From a checkpoint of a small transformer trained on Wikipedia.
Size: 13 layers, width 96, 3 heads of 32, MLP 256 SwiGLU, vocabulary 4096, 2.23M parameters.
Architecture: LayerNorm before each block, untied embeddings.
Training: 143M tokens, 4368 steps.
Each number is 200 + 40 x the weight over its row's rms, rounded and kept within 0 to 999. Layers, rows and columns count from 0. The size before them is the row's rms in percent of the matrix's.

# layer 3 MLP gate, 256x96, rms 0.264, rows 99-108, columns 0-47
081,151,108,223,135,184,191,212,233,234,206,171,221,168,178,246,190,231,121,185,227,210,214,241,287,223,263,302,256,226,210,152,188,191,229,180,182,192,160,182,169,243,219,199,168,191,302,161,311
100,193,157,177,161,207,141,240,171,189,118,113,171,213,223,221,125,168,195,196,259,182,269,221,186,167,215,230,180,255,174,123,232,284,273,195,294,186,206,169,243,243,245,199,157,243,160,142,207
109,242,184,238,227,170,209,252,148,127,155,148,233,143,206,184,186,226,213,203,221,155,210,213,204,167,193,209,212,292,228,233,200,220,161,229,209,216,137,151,103,248,227,190,229,211,219,242,176
112,173,193,140,218,175,217,234,245,172,205,149,189,160,211,133,214,193,178,233,144,272,225,216,151,186,226,254,223,212,203,243,133,218,214,150,196,171,258,164,265,194,173,167,195,203,154,153,252
088,152,221,212,224,186,181,161,178,171,255,212,199,161,191,159,220,213,169,138,153,226,270,193,198,220,209,175,173,223,145,269,188,166,191,219,179,264,247,191,188,175,228,232,270,214,211,236,228
075,186,156,239,147,186,165,209,247,271,210,233,143,220,168,178,255,226,239,152,195,214,254,209,197,186,234,193,254,228,155,192,212,183,220,135,226,175,205,229,157,214,194,258,184,261,129,267,186
100,180,206,259,146,192,164,156,207,161,220,187,145,102,267,258,256,165,199,205,162,214,199,222,202,243,160,205,173,178,207,186,143,261,283,231,157,211,191,201,180,236,193,163,200,222,239,238,200
085,187,221,116,150,235,189,232,219,196,240,220,293,188,238,171,156,180,249,180,177,118,219,138,251,186,194,195,223,225,173,187,229,210,159,222,132,226,247,183,203,252,217,223,144,206,237,149,236
116,191,190,261,212,245,178,184,174,189,167,188,227,333,181,204,173,206,122,158,194,210,128,251,196,197,143,240,149,254,140,170,165,202,222,231,186,253,212,155,180,208,186,155,230,259,199,168,259
097,208,216,247,231,182,224,221,162,222,203,232,173,265,163,172,135,178,160,211,162,178,168,236,258,126,154,143,184,208,235,240,164,198,204,211,211,247,152,236,172,210,93,187,303,209,199,244,234
# layer 3 MLP up, 256x96, rms 0.266, rows 99-108, columns 0-47
083,207,178,206,180,170,231,247,173,183,192,161,198,181,259,196,148,177,197,189,190,254,206,224,259,281,217,283,218,172,200,168,202,299,233,262,180,181,228,147,210,203,220,196,189,252,264,205,164
102,213,161,209,214,186,153,207,166,162,240,106,173,259,283,211,237,286,172,184,214,182,138,204,231,208,200,180,111,157,197,214,184,225,178,155,159,245,222,176,240,150,178,114,149,230,176,214,193
104,151,223,143,85,217,206,229,258,237,180,248,230,207,171,160,191,221,207,203,222,223,223,253,201,196,180,205,160,158,310,167,254,212,191,209,246,208,239,237,178,215,247,228,225,156,132,202,248
109,254,251,238,179,190,225,152,164,138,184,229,224,225,114,165,242,106,236,233,202,156,203,249,215,212,143,193,156,220,162,253,307,189,201,245,170,180,186,164,153,144,242,157,227,163,127,254,157
098,213,254,193,264,258,242,173,213,108,217,227,191,166,253,195,190,245,189,230,233,220,171,166,197,209,140,113,206,119,194,250,182,185,196,150,217,194,220,225,278,159,176,195,178,162,161,217,165
093,122,200,240,202,156,270,177,150,184,165,197,233,245,211,193,180,122,200,250,184,202,160,234,199,205,204,186,196,240,244,209,223,193,301,216,168,220,163,145,191,225,206,322,60,169,238,212,172
107,191,199,272,222,162,172,207,241,172,244,184,228,300,182,165,200,173,110,159,252,116,192,236,262,211,206,184,119,172,155,210,192,197,215,199,185,188,162,272,190,205,173,181,206,219,231,127,195
095,246,180,178,107,224,128,150,215,265,220,235,133,227,235,183,227,230,234,213,153,152,166,184,237,240,172,198,226,162,215,207,174,176,233,264,186,198,180,232,246,234,112,151,166,140,167,213,253
116,151,178,197,238,150,226,205,234,235,278,194,214,149,192,263,183,173,178,249,178,190,177,223,213,182,253,202,150,132,170,171,173,224,285,163,150,237,129,222,259,217,213,213,105,156,198,211,205
094,148,232,200,208,222,126,220,212,163,203,200,222,226,170,194,240,195,193,168,191,149,204,195,155,215,235,221,178,212,283,95,187,167,259,165,224,192,180,263,177,171,133,217,206,217,220,267,163
# layer 3 MLP down (transposed), 256x96, rms 0.251, rows 99-107, columns 0-47
097,243,216,150,283,206,201,267,125,229,234,152,217,188,131,184,186,180,151,163,109,159,197,150,182,213,207,145,197,209,169,209,171,165,162,272,172,185,195,161,197,168,139,189,213,140,189,258,147
102,252,204,226,178,201,231,275,201,190,149,204,199,257,221,190,206,141,148,267,235,203,223,241,211,225,238,205,167,233,170,203,166,204,132,173,189,255,190,220,213,175,193,300,135,265,235,160,179
104,200,220,211,179,276,160,205,181,159,188,227,233,271,194,182,186,189,189,209,250,182,202,269,193,219,177,164,280,152,190,206,160,170,286,246,191,253,267,215,220,156,224,134,158,190,121,197,152
096,164,183,154,176,241,163,327,176,234,189,224,213,230,254,196,129,185,209,209,200,242,173,186,237,223,246,202,256,216,200,82,123,187,228,182,178,241,216,233,255,237,193,282,185,277,177,219,239
098,177,184,183,214,261,203,185,252,163,130,189,199,165,234,175,152,322,203,225,173,183,154,188,209,155,114,226,179,155,216,242,208,226,110,133,224,173,171,149,206,252,241,118,202,238,171,178,237
084,181,206,191,143,147,118,223,237,227,202,176,213,192,227,230,204,245,222,252,171,253,262,201,195,211,189,278,196,122,211,201,230,177,187,126,167,216,218,167,171,218,244,179,218,160,151,76,235
105,208,180,158,216,211,175,220,202,209,160,228,174,137,121,180,178,207,215,200,237,230,216,206,115,219,213,192,204,262,167,162,138,216,253,206,162,260,204,176,311,165,196,143,201,197,229,207,201
091,206,214,249,248,229,260,174,227,252,244,176,168,181,210,179,233,199,217,156,208,254,224,217,199,239,179,139,162,157,103,243,205,298,184,251,221,184,211,160,122,137,219,179,129,194,225,222,119
113,195,206,212,193,184,304,171,112,174,214,209,199,292,193,208,312,112,172,144,192,195,247,208,239,213,197,162,196,148,182,256,207,245,104,195,230,232,183,238,215,189,200,272,208,218,150,127,199